Weights of a small GPT-style language model, trained from scratch on English Wikipedia: width 448.
Each number is 128 + 24 x the weight over its row's rms, rounded and kept within 0 to 255. Layers, rows and columns count from 0. Numbers have three digits each. The size before them is the row's rms in percent of the matrix's.

# down: layer 5 MLP down (transposed), 1216x448, rms 0.0287, rows 1134-1173, columns 336-447
# gate: layer 5 MLP gate, 1216x448, rms 0.033, rows 1135-1174, columns 336-447
# up: layer 5 MLP up, 1216x448, rms 0.0305, rows 1135-1174, columns 336-447
down1134 101:100120089127125134104123146149120103125124124129107111147142122107115162168102092154118160146135158164114149168112181170120122118138127143141133148083184111157142120133130140087151116128124140093150137115141100154137105136139151191142122114146128146132136114134124073123088136133152077134125135139096139138123150101188143129159106108112
gate1135 098:121104126147135157142178097141152109144111115164128075128157167108125139142109128142080093167156133127090102126114139112158111146146095161122121178111104140107115145120094160150094105146144087148129133115103130109069122154132058100135127092099108079126134110186102173126107148137166121122135105116111120102146142158143148098158158152098
up1135 097:125095167152113134155133078121115160136117129143129145112152141155125134115158147163127137166118118190113140141103193133137126124121130107184159123141136122143103152133119118110117132148139099119108094104122166149116133145121131132092119117161148169126110147150130100105105123152106089094132128144159109138118120147124161098166110129123
down1135 098:153109118128106132103087126090092129141118087081112134106115121152132083141150145117119153128092113081138131092140179148162086114124108096122128142106141063087137101158200123084138181135146107125109128079095090136144132125135129126125110115133113188168141134059151113136113100121140102119118128118138103111109075127100123130134141105118
gate1136 098:132070125174142090125129170137124144120120108061156102092100142126127116176173146113126139167104126084104135161087083152125152177135165143124135148128139131090089145123110145146120113108124115127152131123132148156131147126119099172126134111140116170101118118148115103102129126127082147112118149119132144154172126155098136140107152142150
up1136 097:194109184150077102121097099124140101122111117133134113144161101124169122129190112141119099144140155139150137099150153122134073078140137101104138112137165127136171119163088131120084149163173164127114103103080123105105158117119134104134120125131128133126099139133130115172085123148134129113160180124121117098127163153138149135148121124090
down1136 097:156148110085164087146121122132109055125164115143127150136152139135136124063139130148105136120102119106123130115103155127141134103151150112091145179156151120065130120178124155121080171134130146161159135103140134142157124065127169148168146117138094110145141160098096118105133123114169121120126134120148120111079127139131115122136104183107
gate1137 115:147157088161132108117079118156111135118143135126136124156107123142147142137114094083118141130096116148129130158156132141114097143109154149120126152095164161155125100130101131097154133104117138122124108142096126152096110122112099161119120089113112106139083116140115082107116161099137149097102144146136148084152122120133136143156124152138
up1137 104:122120155133150146114135130122087081082119103143144113133127149135101140067120162131109185146170120107140137142084148104136116127094116111123124127140118127095125138126137132114156091134105102177083126118161097133135128115091159077152117108116105121101155136132114078134112132192077128105081133094142153090108134122139098137161112105134
down1137 098:160144119145107128127104133140136131107093139166108146148105123157107133156127041129111092144129163117112148147177117138123128134149105143109136134130155143115119092123136147088172132107140175147117141125086107166127105111113103140141125110178140137132120116133098078168135149137173117131101139121110110126203117093132126128173112129118
gate1138 098:055172106166114147186166113086119149126159164102106122152118095139112146142117096136133075102172125118108133125117138145134088170160136113123129113107125124117143090131100136152164135120134160141106130102163089141161103099139126087102162112124128138133148098199113125133130105128105156082123141120125099148156149162126103114107132130142
up1138 101:123112114117100140140150220098147113152155126173105109117171146099142109149151170095121124109149129144142145149160159143151137123106166202143112116126137123095086090140105115114120152133158132120119124125151138101100140156069063130123149119158121138165139148122133108110158170106110148127141108132102151090151142129124142111101080131118
down1138 101:101131089099173123135160158145188147162118153153159149128123171110135138136145141105092117113083137123148163129120093132133125138118131129115155137125143136141126164061114143125144159135139149116159114139152116107140114102136154150066151146098174103137129158126125114135101112145150164095105128140072135125111107144137111119134136140134
gate1139 100:116083114107194122144152120084133140112114167117137161107143118123104122090120133125124211119122095131157136151085139136160161134100150132120129130118125104161156150173094121122126153142159148150133141153129147167119135143142120121131125107114115120099068110131108134091136117171155122107116154132090124166132072138056149134121097101121
up1139 099:111106157118151109145153142099145167143096103178085124124139154148134109097122129128114126160141144150107160105135125105135121117155131131145094077119092099125111143147156099128171131120117149160154128158158136106108114139119127145123133126112087085100130133133125119133122127143141146127146096158132102166138143121112127140139163119091
down1139 096:099115139154179142107079102146120132110115119127091137135136146132115110101120141082153098135129110131185150147110100126138120157134109095133137104124128100147129117139081150152110083111134155152066091197116112169143094084146110158130157139109143135098142130119136119110157159184124133138119110129133135139133109063154140116156141109158
gate1140 099:127155091099119151157155143173133140130141081134161096097138097124173129160121127151121108144137103102096117102103078164146162162144132120136112153115154126128109110100115122154121097120102126150108144154126129148111107120124136147175138146149119130121166157122125149180179127134113091104101145080062161111169096140122130137116139128087
up1140 105:122169136155135153126132096132143199105091125087120129123133136122138098160094130148149136130080114141120135122134133157085087113109126151166084129130076117142126144092185185134136145124101159146125165100127153115117103125155079131138081089118093140129134095086137165111131122122130100143115159135122109170145117150140140123124147118109
down1140 104:171164147160136144088133139096114140118117124088106137113117150102108139158166120108147162125146106114115157139149129193079137150121144154132109123150107134164125085096098131132145116144095121142131159076137098122145107178160132051125162119117126163101162076110136125076143114114151138167141126145099121156119154144123133131118146124126
gate1141 106:141135138134151162078121119170105113133113136085133130111088102163142133172138085160134119130092142159137102123121185129104115138102095102129155109111178158092152094130107148131139119131127119126143091131116160115172083134138103138122130074139153099143126128135176110125116138116144144109131168101105067113126123102129096114132194156098
up1141 104:125127132080082124136124161125111198113132143132157172125118191168144090174111133099107111160140141122145103100105124131104103122124094097142108147129111140125135118129124106108117130126135108122144121117081113124150184135099155143132117132153080160124139113084122132141152132120104131137113083114151170145113166139110125148120125108123
down1141 103:147101133131132123152140132107135116123157103122086090138107131115091086126099149122139112138131108140123135118158095128161112167124138118136141119092133128179106132126101159141070153127121146152151166134127105116137112150087112095135144129144067165102121088112091170124189121125113118134180103117108091058143110147120136118129128115133
gate1142 104:105117088145123126149134124148118114118086093119132059176124180137147130140124131157104110161140124106110097125136143173132131123127140135157138116096154135154135177117107117149090153175119117122153131122109132149155152145143110114152089094127117081099071109140110107164106107156144111123114138110114137125155156109120131115131132147153
up1142 099:152143110119147128109098127132139137124145149113143128138128095117141177150152103111112161127096101155104167107155111143089154149139148082092104130114147111123084099147116113131136141103170148119130073115133106141125086079119138141128165105144121139154141096127141058102134174133124139097115145129140108118123124114130153151124176118111
down1142 101:083152089154125152109156133140139105121125159124159135139130093112131156125095103099094135145118110121120126151142128104098145100125075162061160180129126110106113127118101128102170122130118119123126116172141154183119127162129112139158167072148121124083117121183081118173126118133122147118125127126101100102190151104055161103115148152138
gate1143 105:162133116085117137120103101116124102104154086148092079105075134105113159100139102131142100074154133141110125133128107101104142137133106104114124132101129101162128138102112108130091125149141131146135130138103128146101125152178127115118151131125087083137111139112107122076120136121172157145155145109153146134153147159134094152100160161135
up1143 104:124114163119141166104125107124100104080122118099121144144108139178113095161161134096129091190114125122167135165109130149133157112140123155145086083146115110113125120140149141167138155157140132147095080126129157080118120153172138138150102135098080100129153102092118131076145164148145112130153131122185132138135113137108168101117137134126
down1143 103:144139107125120151102165113116138097124152097107094123119101122100136148132148122121157120122153153109139131105154073124140081157119112077114129143097135116149103116092120130088121184116148133105098129132107167130120125141168080125106120093125114151175109166130107060155119160114127160138139110124136175141127122131162136142135137141116
gate1144 095:115159120137143125150138138124168060100078131145161092140159142145113125151126134124118137129128157102133159102077130098101133158139153086104119159098143151140123082179135090111110107134125122103138125123149153115166128155080095165147126109122101101155074142112114161167133140157122146138152138112116146161135124125063114070108151141090
up1144 094:092148119098135142116114101116125133121167135145162181132132106142154154099112107130142146131119071116095154088126117128091126118094130136109136166094154181103111138140149116106192144142197106157115154119111116150095097128092162152116085126113151124122109154132106118098157157120127120133126121193153170138149140161097168106125152111175
down1144 094:139094178127151170151158098126143144146176127124136091125137140126155113121143154137086139115129076126081085145074117116119143120108120124133107120113153130143128080137151075131111129153144106103095087136099099107101119146103111128120100104100125126110111100126119169126151126130107105102153097111143150144128098138145122142100153133137
gate1145 101:109147095114096132098097138125127135098174123139159135088136142157130143181145108108126152122123111120180128089145162090114146145134149106128162118102157113140137126150117166196157138156101107137113113134079117127149093090092099140148103113124130098122149162196110111182137137138129121097125116141143122123134113120131136102178113121149
up1145 098:150172109144117122169124113158163153125110131133136148147134052079113122119127116084134127125115139121136139148131136135097108094166147158140149121116177142123132093143114104143103137079088121088124142119119141114145136105153125110100129130131148137126085114158113121103169119100091160140179130100101117160143160107115107135112121138178
down1145 097:165130101147095117095114188061152142110135121127135170162167177147117139148115146131103165101128142121152137138094174136138073158130128162149142157073136127140086110135144113127133167146095108114162135149106140118126119095116100130130149154033131135141095112108144135125135097101126155100138148132057140172122134070093116115098122107132
gate1146 108:109131099109153124131151139142133108123122138126124129154125143177171121139136088173114169144120131101149058124121141131096162127108121128111120107140166132138100154086085151110138139128117162101113141125113112081108062130142108108124074117085157123129155117116150081144099145106178120131157116135159123144161085154092118138141153145101
up1146 105:121163134139139087185094108130127133115137126143139146092126117164129093111137106151142146104136139135115080109129139148120146114139079156158091125142157172131088130141110149143108174176142094110100101151141108130170115110115151123169107146119106151127151134130119109113120129136095162130111122126131181093154103106111142099092170107114
down1146 103:122138132156140088117090165093092157104111088109147114151108154126113145110141099145129138096136123106096148109166178129124130133157122173113093130118133108141158112077177166156107145162117165099113096159118113182125130139108089123158144101136166114072163153116124114114151117105188162097161136131134135163096092129106169087109130132172
gate1147 106:093124119122167164114159142092136142137141107129143149105127143161107128097140142138121147106107157134135105114083142157094109094131121120113102136116149108127093114122110069123123117133132141121129124134130103128091128094147087091116093122088137125101084089154165088143145102098168099124135103135072103131148134105100091095148141132119
up1147 102:091094124117141116132142085117146136153117107141116130152137140114171140114154154189134154116124128130125072160121131160104115138155114131144151173124112118109126122070082141129142125121127174130101116110111149105105075146053140102108148109107125128133140120134125117131130132152180143126098178117136116117132162151131119168079157102098
down1147 102:170132106152153116145104097105145113109113114150068129108106117151100103100145118112129124154126145097087096126144150115165121123071139077128117090174150117089141076103080135114180115102101125110089118148134157104108149113119149142104160129163118112097154149171104121082120150091127152099127146110170076133139150135121124123169146075149
gate1148 109:123109152115111115125167118125129131120116127102102093126148072161105135150111136121152128141112135134142132102089119136122152139144121167125110135118113134080133153166122130145136108113157110200159087169121122122060137143154092130155118119122123091107117117132103155145129134118117145125128147121069110136164100145103206114114132120142
up1148 103:122115156164175154141149125169121127140124128123151113124180100135094126146123139155158142154130145123104103126164121084124137143140159091079146140146130139147111156163135115083137093096177087105124111101111068099169144118148093147088156117148137090145119107099140114160123145128133142132078110183152136173146109110110084108118140146088
down1148 104:121161127086164129098128109119115122153073112139143117133153157161164119087165119138158131111179145183112157128135087100140117124126152119122158123093115109117118126101104114152157098174125138130137093153146098129135183152144180112103145186119151122121112081131087140149148127135132134115120075134153122139165169177145090116143134128113
gate1149 107:117169122141135151130133101142113097106109150152127098126120096146141191153109112113123117168080136126165128126129123123081141113126086137127087180086115150140153109114103127128136123186136130153098131157116159083092089106109126115097101127067094114099136159109107129123130139150140110141123123124087146081129147147123117095099154135120
up1149 105:079116150142140145149147188141114112135101135111121115142113173134103123133125105152112128109078157119144169113153140128090110138112134130121087122154112154126142118140105166147147167130111136153095147134154120091140144137119172128157141140110141118148113111180124123156103168133135076115089134152098167133118101086123204126121157132124
down1149 105:075155141129145135144117147099114122123134108126093146130106117149128126109146093157162157139173138159165174112132133138156149108141145104141110126164164134092128125111167110144106158106154165122136133151186139143118171141092190127122132135148148131141139125136119143129132144110097151115141118153111134095109159160105155139148085125132
gate1150 109:149128096099128146105136100121160117163150079121159095078122098106096146177154117129119148148106150126137063168119131200120112154111126105091124113122121109108112110094128126124103131154152127176132128123162136153167120126138074110122139101153114134150110145188163121159116061149133117101136139124136152147170171164119088117117088159133
up1150 103:125105101119152142143117069112151127145185153131128070125130131069117125114105138141140092153157143114123113112100113119141087095091119115150182138116113157125137154147110153143096070098151095137121143125144137163143158128171104124140132141107161126135107115139144119078112101122139103105109156191119134110137133116108104130126141100113
down1150 104:130139172154116146097105063128124165156109141108140089122129161093165118122067141147139134134125133126103110092107131128093154105117113151151167158146116161146176136108070157103124123116124145176167111088138087135122084102160128142101160151133136132094137097125153133105082130124114168108093134126114159167166110088135149151080155103118
gate1151 112:135104111140173096141119126116157122120157137142100105121117159159131100104123111161117112152111114144147101138083178121147150134118143099080143162148150140145149169170117099164117118141131131136123143132138143152141162157107150100155110122171107136151144151104149096134098110156101126109140113138128126144131124155110166122138156069136
up1151 108:163145128124105126126092090121145143108144120133134126148112142130091147140152161142112186158139132120109096112137126133124147135133117086148147154126098161125117154123144118119089116149143113136112119137131133096104178118140112134129100109120136121118120091148130112118093130138136165181124137097141150135111146086117119098156111160123
down1151 102:106167110084119122146140123148177142136125125111122177173126132101150164154125137154136176143140137152143110131114128138108136100143091138145125082064136106155118123129119098135103131147121111139113128138121146114125094111169147117140160110110119068126124119170130130146163157079119125141103136163126095117188145090116118149140109145121
gate1152 099:157142128151121161149139167138100100095091117078122087127133132168088160143145138178116134136119126157119125124126116148120113154100123140136127133082123085125172126124151119114135157155166146111114135143141131131150115149122139117189160097142104122136121107115106127156120148093121113075149131093141141138171163125105109146107124111109
up1152 097:127097111096161084111138135124103165069115128130141087198141123125146131126127095130134154118113096170113075146137094108128168155136119075142100138120136158130117113138097104099085076086101107138116135126143151090114111085128084127174129153081158134141144096175168130105127090160139122094140104082135177112121134100134099156165169087122
down1152 098:115117132116130123147123117120096121152163118140101160134134137101157077104109116112107152105119098171164099116172105081138115117170177109114174140128067147148114115126161081149084127118130113127127143110155137116099097102109147144131140180076148128143117146181179074093088121161120171119120103123128132117126114129150130163129118121129
gate1153 101:136104092107115114166105125131122139131113121104134151115171142092150147120152118151114136126119133112134127113151135088095105138071112099124158088132142144088147109133116151173121117127165106137148128108108167164114082145090058146099052071131098108158143098135159091114098130140107122090114131137122103090150152174142105105162126137115
up1153 100:074120115086123114090105161121155143146116117150127127086122165153083090146087111122141142154103104123162107128087174136128117146155113135117169138144123055131108167142109168153159139174108133101107122144108133138079105104115128121133132124155101092164135112132158118149152159137155187151140110099173152100111153095092123127146130104113
down1153 102:134122126121129102104102102121108082128140071147156114083127120100130124109121093129185114144131132124120125142100111181129106117133147115131131123180094163166085134104127162141135114165119130115117150134124085118161147122130104102144143154141117098131170129115150098084131130127127172163092087124142165106081128120140123144106127125108
gate1154 099:100087154138114090087130115165173120173132133157077106118164119140111133173075091093125130156149171133133088124099138127131128119152126129094144152118099115184147128128175134123115142108145120133117131135130124124115124172147104139122091111096115106127162109109130143097117112134139123095134125108128112080123114118122133120150141134112
up1154 099:135131097119113107133128144105143114102107122134126092091139124156114091164144145108103093112124101163104103113160140128104118116123168150097116135145150103142134137118145126109084114151116152041117105090131130116092133154146118084104166103123142118170123125132140112162132123098169184158096134139146125118115164103095141108127119147132
down1154 100:107123122148147089133146158153113134110137162163181137123170134108147098107136184126131112113193086175117134112108110131118125156174152090128168117108142127069104137124086132110141143143134154128122119126133156140156109089086117136125157156100084102134105113121096171144127131115088166139106141115133115121152148134166134117142133131137
gate1155 079:126132111104105129098144124104122133116153066153058156103132102088130126131169123166156142136144148132150127101166116126091153129127138146100135182114120112080108143105149120112145098113117136136171115115137115119124154108126167093147110178125139142170094165102116151083134102095119139121159138184074128133130133110118116153147136173148
up1155 086:087128161137111156134170128119112135087105143140118152119159142127134129104098116078096118178109167140089189151125094088155127151126133126140138088154153141118134042136144110106128151099148093132116141114154122191118120134132109107125116140107112120131156141133145141127152113127163122157106114135168117129122182134117135095156116153165
down1155 087:103084114114107108143170114185150099153117142117142118151138119113130140173133161110097108139115110114139126122140112095123162134122115087109102123126077125151129133150084103132088167129151114079159127118120131118113115172130091151206136070136123145166156133092133097128140122124112090119107117118109148138159130121116130125136092144132
gate1156 106:116130151128146114136145150134103107132130116146133135152087148163137116166113110105162102110140167127129122114125094154092109082102142143112106093093137161158151140094140096141123102129131138175117127123119166100091123141125125103127073114127122114140115140151130126124132123094120155094126104099076133179135139131128105163170160158108
up1156 103:117139164121093108115068144104179156108071135113126077138160119044172149131128150151132098114117147137105170113105115114129104134145122134152099123130101088132109201133143121113082144147094102158127101161132101113142146115160102114140152121113125123134080157127137151113101097106137081151160173125098129133117128120147113152080149150128
down1156 105:132102128113096070151137138144171153125108146149082095156135155138164098097098169144139119128090129132180134107133127085150131138110113141120170138175149096137145162115179111159073084119112093094112139125105090147154120142127167151159113149113086172069151138142087139102145099145161072135125125133171115117121146126143144115118158109118
gate1157 093:148124123105135176117118109120131072120162141146121113092156111123119115136104152142132128133097094120117089146131113121116132136132140087134156104156096161167169126161138108101153122109173097108121121134117082159134124104137132120151127102155147132149184140140166158157147110139147112133096115148118089154098121104159137136096099102140
up1157 099:150120132107127152133132110171136108147108161166124101139135123127099130086119158104130140136097124127121153114163108165146147138146119136151112132143104089135139113106142121109128132160161133150125144164141147120100129126186126109145165155191133139122145137098152109142110113112109129079088141121138121152118144127146100135125138122132
down1157 094:148151124142101084125094151115162172105124119092137136169131127087134124136139105150151104128163132109154140125100141154142124134157146139092121134095147144123096128108118151125109121124093110143123114116142135156120116150152131085149102117130145116109106122109113104119120124108129077136161147134078149131111148145110132142131137169111
gate1158 102:081108140126147144111143173121105159134122128106115147154131150108088097121158116106117138098146149107156148120139134143111125115138151097118121131156114129128098125149103071154083115110123163108124139154119122108062118138121138135149102141119118133123087142151112119184138081073138114145129103127122131162125132153164153157138119145120
up1158 103:090117115141133128135133158112134149162085114120089155123114123129128151121130135126134133134172132152104152160144125143101138154138108139103092143111177119157099093106145105090157176112157130132083131095130157102102159166149123159147109140152106133100136108136143090138173138131177138116100122105138090145149110143120109158129125127123
down1158 101:110143122139120134137107110143146114129122143082136136128140131087146135140110130116149099105129115111083163142114130118102151143101131166143099186103133098094107109103111099160111128139128132144148177122132101121163101145132126087135081127147100072100100115164110138117136146068059161155131128106127144130165155161095132131132152120144
gate1159 100:074087100155172132102134148175113137116144155139132128135095078121124144140105118154122161164139125143174137144123112156123118159177144149115149120106137102123112147150109143129107121146130135114125120108118170140117083136095126100131121129090137115112135099122150120131124097147142148130120129144102129171180150164116129068190151157133
up1159 099:142147177137122123130106136113085123079114131064132112132137091140123097127164137113156121106165125115150104141189124136110116122104110125097106129119128138145135158112118154109166114167118170158105124137160119181132099173159134160109160109092101154129145095123097106126116136104130142123124166132144151097138082094127106146127142136104
down1159 099:134069123127120102095107116166086130096169127121120156079099121120113184141162128138143124130144121136140106130119111122116151106146100143174090114138157136150160076200124117144089101155123123141129122103169102162087139154157105156160156157148140146130155134143180080130123129134141146133125114132145123136086118132136151098117155159133
gate1160 102:114114165159117090125147112145119137125177116103129163138105090165152113106127094141094126172140131089111121149151102174119184162156133134128112123151163111170183118111132122144135099121170110158101146153100117167113108121108097117123136079099143133107125114133129092124101131136114107098141099134114151144165133155116095127142141109111
up1160 104:159150113093150114159145126127148124124075074126103076154148140140106128164120081131166125113163139122128141135092163120119137135178157147108075106121158143158153139153136142098136122146134137108161119141140142121139152154079125098142137141139126092112105190114094155109108118109127078091117143145084121111118156156138154136129150112128
down1160 102:168114119072078122109123185114098149118122147142132106109150176095137107139126139145159130089122123108135128098067117139101136135086110154115112104146110137156120171113115130092128157168078134112127145118146114104100113177148098113108098118129126130123131095091117135145116121125144192161115136120136154151114108131195128161126119158140
gate1161 093:127140140097171115138116127091072123173090127122117181120131149087098133167126154169120123127111118162130075124107131129151130103110152160127138176127101136143087136156103098148141140105135090153105130085150136144107088168149128153099114128114117106092118128117152114132153102168107167144142143160119151166154199153119130134124107170122
up1161 096:143093141143133095100151130102144104122108121152132170109122152194135101128128076095136110140133145120119126157179148114143137142142112176134123110139117142150118105154106106167152165098141097105129119125135166126116154124077127127090120130076141092126114122131143133128149126180153137131149102117096121128109097130092141145140130146108
down1161 097:170142140111127110143096155120104112070154117128136117112165156122109106129147141139136122168133128084140133122123093177094136117168078111132150120157166101127152140144131164140132115140140112102100161114138122141108095112159090123126127140176171118155159106159079200147106138125130110102152134142113101107100150116115134119139130132122
gate1162 103:173168128113126125117121181166137157154125083109112129128106145173149114124127117142103158098099151080108118141132148090109123143185161118119095123104168158147165153087117158137150136087162128136120092118107104123105122157127143142156130121125118143128100055126130132113135126107129105132131116125134128118182178142175083121123139163127
up1162 101:125148112136157156122135127141172121115124106131163140151160110105137109113131084089126168161119127114145138111131171129074106164138148118123121117117130114123116118146168121132104125164147125182166128183116117174100111076104143115115110153122150168084109142137136111111143163154164099159116114136127129129145171106136091108118106115147
down1162 102:108158115101149090130140106070129102128098149122134133145118122149137130134138137104171150095100168115126138131062125153070145096131124124111135135137144171114113149178139135128133114132133184139142124135113141138135142114072112152088117140128151149132126122115170127115120150164165063097099124097158109160109085118130134142081101154132
gate1163 096:154110142135107120143122111160129126155113122157140084145096158141102131132103163139127145136163130140079138105077080143087082135129158124131144150103147100125102112181118120121146101112148086089132117120134160151155105134167151126158124105119114101168116131109131119073139118127145137151127126175160151140149126123111175109153117128146
up1163 098:108150118150078146114107107133125144112120144118122098132114126123159187095157082138165122116151148140115120106106094064150130088143107147152149103124101135124140124155110163140137152112122136103138086175150148127128128101113119125142111129121109160110136126142139159130100098125126121120149114123153117171108111125104191142147151119094
down1163 099:105147157070097144129120178126142124119166120168100126121127135147134138103154082102168141146163097111184146086119118101179103122151137126125164130162140119142112129169145163122140156147129101162110160153110157164098148119111144170108131161143126129134119131118091122155146132085131128134128120118106096103077130147130149129152103105152
gate1164 096:091093166134133116113125160153155163150137074105116176081140127118115082113110100151137112121123126139116126092126097157117123064128128117167114111117137091124106130123120119124138183104098153170158113094127106118122103170186134135119141113136114103132145104105094098105152144136155113104112180149143118112137133160129181118155150119143
up1164 099:084155156133141087131124103129148078124169147144146153111149138136114176112087111146139106116114087070109086150149140126077130157122113128140126125118103076161107098138155153138087155144096147137144177135149115130133171135139174140097126135120160154119108133100141107177135165148145115108163158120158170157122180103099136137114129103130
down1164 101:128146131168086098077090111097111128127142148136114133112115120122140095156105152084136115130120163149124157129094110157158190115115147122116136137124135153147106123144137109131106128095100150155119096138107108132141145111099070121093102148123132107097117121074094133124152136155137125128121108095135142131065170107084145109170108103164
gate1165 099:121120132115130119086119127096118116146122103112070146108121105142082154144152100120129147136126152139134132102165167174121131133136138147068152140115153137150132128136087129091096116097133164160165136095106118094145169163118117129132129100112110079118141112098145093128153115133115132130094137171100136134165144128134096157141126160093
up1165 095:163118075096149132161125136100163141096135110104123101109091099130144137126118110104132094139120171093077129090135103141176144113185141137108119185105121116118099130152096161077162120142130090134174108168153136162097138132146139119170148151150116112155114142141126114089116130103108159096131077163092147160138173177150125153161090172149
down1165 097:149143106120158105126134148078169144143153114074087166154116129144141112139144125120099111146086112080123110133117133125121151147121113106147111139105151096104139113140126166111111083150141173135160124119129133148102159129165153122133100068112102129127174143141158146129141127138138181155123106177103157117165100085129104148128093134127
gate1166 102:135111136146082129126094127131180178136133137076111111135135153135164112121142074147153153113076148163133117127148137111089132111089146129124132151115069134199110148130155141133111138158134164150156089138075062123112117149132120154130138117143145111153115083085090148149117127136124140128132148171155088123123133110099157151135132116141
up1166 103:116132147088106151118109095147134143121163134140105123127148148088094116094121132134117122134127160155134139113159116129117161132134135088138133132118153125109102149180152077171119132138041137138156154122142118132140156164141163136099145145178139175161155143086138073123119140113096091174115144150122116133121134149104114091160093133090
down1166 102:122103127121101144133167174131142121099072157109110101137128107139147126127112103139101082147145084139142130096120110118139098095094135113128126152116159156096123127147110164088167116112144103135125132128082117141127136125130143136128128096128094121125116084149120139150133117119101147113159173191125090141170105121124091095093156065147
gate1167 100:101132186144131142123116090139136110113091133097137127167098146147097112133140128146129146112075159106128142126150117111104144103122168152139136090122103138153136175131148116176088145140145103157144128141079129131075118121094134139140088115134106190116102076153162107126137114125121108110107120146135148169137100111136108090116131093113
up1167 101:129125146135116121132109126110122136124143112110111086119100128139116141111134169139112125178160154162108115150153129149120147134112131164141143100117132163164138102152092162100117126111167102116126085093117133134142137156131164104135122150167126120177141123109088155113124149152150091154123168104168173142147130147144136135132144124145
down1167 102:105104142157140116116117118178140121112121108115130099083136136143119163096159117118134116140157152181104111130151070144087123112117130130141139122157111161161120149142094137099133100145150161088116139196154091124112114140122100132106125122156144113137131103190144152091126179121082138100126138109116094116101078131136119134162150141122
gate1168 099:114115141167124114107178135148165154085143158097111125104095136176094100137176158140126133176096111234152144131106145121141151128148126139156162131110133133097181127113141162143139119147136138131157098169107156120161151107103140109116142099084130100087128110147143135146125158123106111105107107123095126139128157131139174167128085144103
up1168 100:105126068152136157165126112117069158143129134135162093114111138112099129120113141161120128158130096099111106125115099157155130110129152096143124115136145142128129132127128149135135158142113126100096162162100057146124123136147144107128123124162100164131117165140113118135126115084153130134138160115117112126133137141153111086137129146167
down1168 100:118090094097132123131114144131109083119107081153111140112141124170126152147081111153137135123107131101090102105104098118127110125144154143100167105141135155127130127140106137119131143116126123121143173128140087106164124139104137155178130115098099134143116152043137142138139156144127129121108112144139149120130116115115079122159162109090
gate1169 098:083127142137128174121119166158135078122116157113106120101122148108129110109162145160118160128094141118174113119117165160119130110096135148133161108139138114147130152115141108135093110189103136113146121119134151157124091131106147155154140083116121147140107131133132106111169098140104158113108100100098084117128131162127115128131174138119
up1169 096:104153155111133135142131061105149091143138136114106173157142089107119101124196150112132076141113165154129097141146166112127124137105112116126160128097126087172162099108133091149093122131125171129149125120117099128133110117130172166141126137116140169131125103161162102142110096127160099147167146102150078116146153170142155150149118132118
down1169 097:155148139113171097087072152119106136154114112115143121129125124111122159155126135158158166118148147160104130140157123086116159100169125141127127150075166131132144146176165101133117111127103155102118152112167162141121086125154156168121112120129129173179106131161148107103124094169147129122127056149114131138142128104110120116142120143139
gate1170 105:161106126141110118132120150157115143133111129129100098107093124112144142143158139161130146148106104115121148088144158159148121124146101117142119168131131172112127106137145151170113139117112121093070115158118163114123136182132137106110072094097147143156122142130170154142082103119146160143150135094142117131169174107113112146155137148115
up1170 103:187106064157131101156137132158165135068155124100122163154121132152110152085152130123153146107189106099056178160135169092129135091079136149133121113126164122140119148113160150103160135094143096111145149140164125127141105148133147093135114112170119145106117141136140095138109089142162110121140139135095110110144119149136140101106107144105
down1170 103:145135139129100124119120162160118114124097092137089108119109146142141163148131108145076117141107121123109134118168131145087124095112091111135176137114129151133110127116108151150134164097125146152157143176122133106155128117152145101108104107088148140152130083133164144158146105166159154136106146130093134140111171159106151163132135138133
gate1171 101:087089160141124163116087114155160121094140132127147105126114173141135172143139138111142120155116092110132095129120128133146135154092153120124128158127104121129130164171118098130103123141162095157148085157112133138112147165101136139145142080098122131144135121132127145138165089194166158132110147134127099128124173108141142119149140139113
up1171 097:143166157110085153163126146106153121159148171100148080127115114144118143107100102119143084150098090154121148141139109124102125155094124145115135146128121165118155101104123137139138155140120180133118129143088160146083174152179122097139117106169154132118161127139104123125104149153122155120100134127115168155120097085086116180119155122123
down1171 098:091128125108117147098134155156135134117101129124103110146125105125179104144104094124119096122114140138135125088127143134143154120120126101120118184122128113130143084078139156152130126116104118105109108146124187162179174062145140131130103162151145113127109130168113108089143152132119138098136139127148104151166116152094119122105109123133
gate1172 084:099161127092107125110092093077159120107136082136134114089105159130130137156111116103121138206149126103091168122127086134156134147115166125128117104090117153083156091104131115128115095116141166114123138138141152160151123186126151145153091102111085125162132164144122097125136126149128164130093148076142133101167160173110103099128162131140
up1172 084:147116112130165128139119115145105110128157153113125157161084111121145121115121119150163137078134121147134068141174129098118122086145143134109141217109156118125106140136080120162147161109115094103116084091124106124085102106119066154129138112114136069091109119115133118167140102115094123125159121109090149139123118117145101141123105140090
down1172 088:129076133132058132119130127119123106091174140159105148129079127100127136123136100154152140126108090112131116090170115121158078121114174120069119125111064116132101108114122170113105136107132157130101130130154167159093141139142118148134106143137115102095152164127170116158172132102089163117083141072135162125134137188093147127162170144145
gate1173 093:060149136105160114114158153080166158122108088146100103156150166113126073146131130101125161177175167133060138135139099164148119144123086087147098159137132077178138148128095098129124128124117138145125148150115121112121103116153102145146153107136098118114105151097132113119103139134123164135130115117120107150121145118142120102107161125069
up1173 096:129139110141167138144122119131175157152128129123123108160126103126164093133117157141102098114119136105142144157096158101138151151083166077139165127148131096134081132130139126072114121113121123114140093135137130132129099146177137110162139103167131147108084090132127144078127172136105131133114135124141111180139114100125091160138123073121
down1173 097:133112157149125113109098088164142125113096097131151137059093119098134127123118104089139161125140078139112141111115093102161108122109142089102132173136128118124127105148158171117146140130161110118112093130124129150152160099111149114142149109161114126128124128134150133127127155150115172173093127113101113136152085126122137154111119126114
gate1174 098:114153094134125094136084119154139116122103133097162132096124125136146146104131117128108147114088159112141136102131102162127091132153162139178152140147180158125153147123116142116103152122143129103133136140107099164131100165126144128147107103103120138105136112136133110135093119163098148114122135114108078105117131145141110130077115145134
up1174 098:117153125126090148123150133116149199202155086172119128105079135129137110159109124134137101133099114142115132161142103139124156120148129068137151163136067123173161144129143121145112105110154077118100126157133144125114136163136110157087110124125165147123075154108181102172114133123093180150101114162115129144155132127121132090139148135106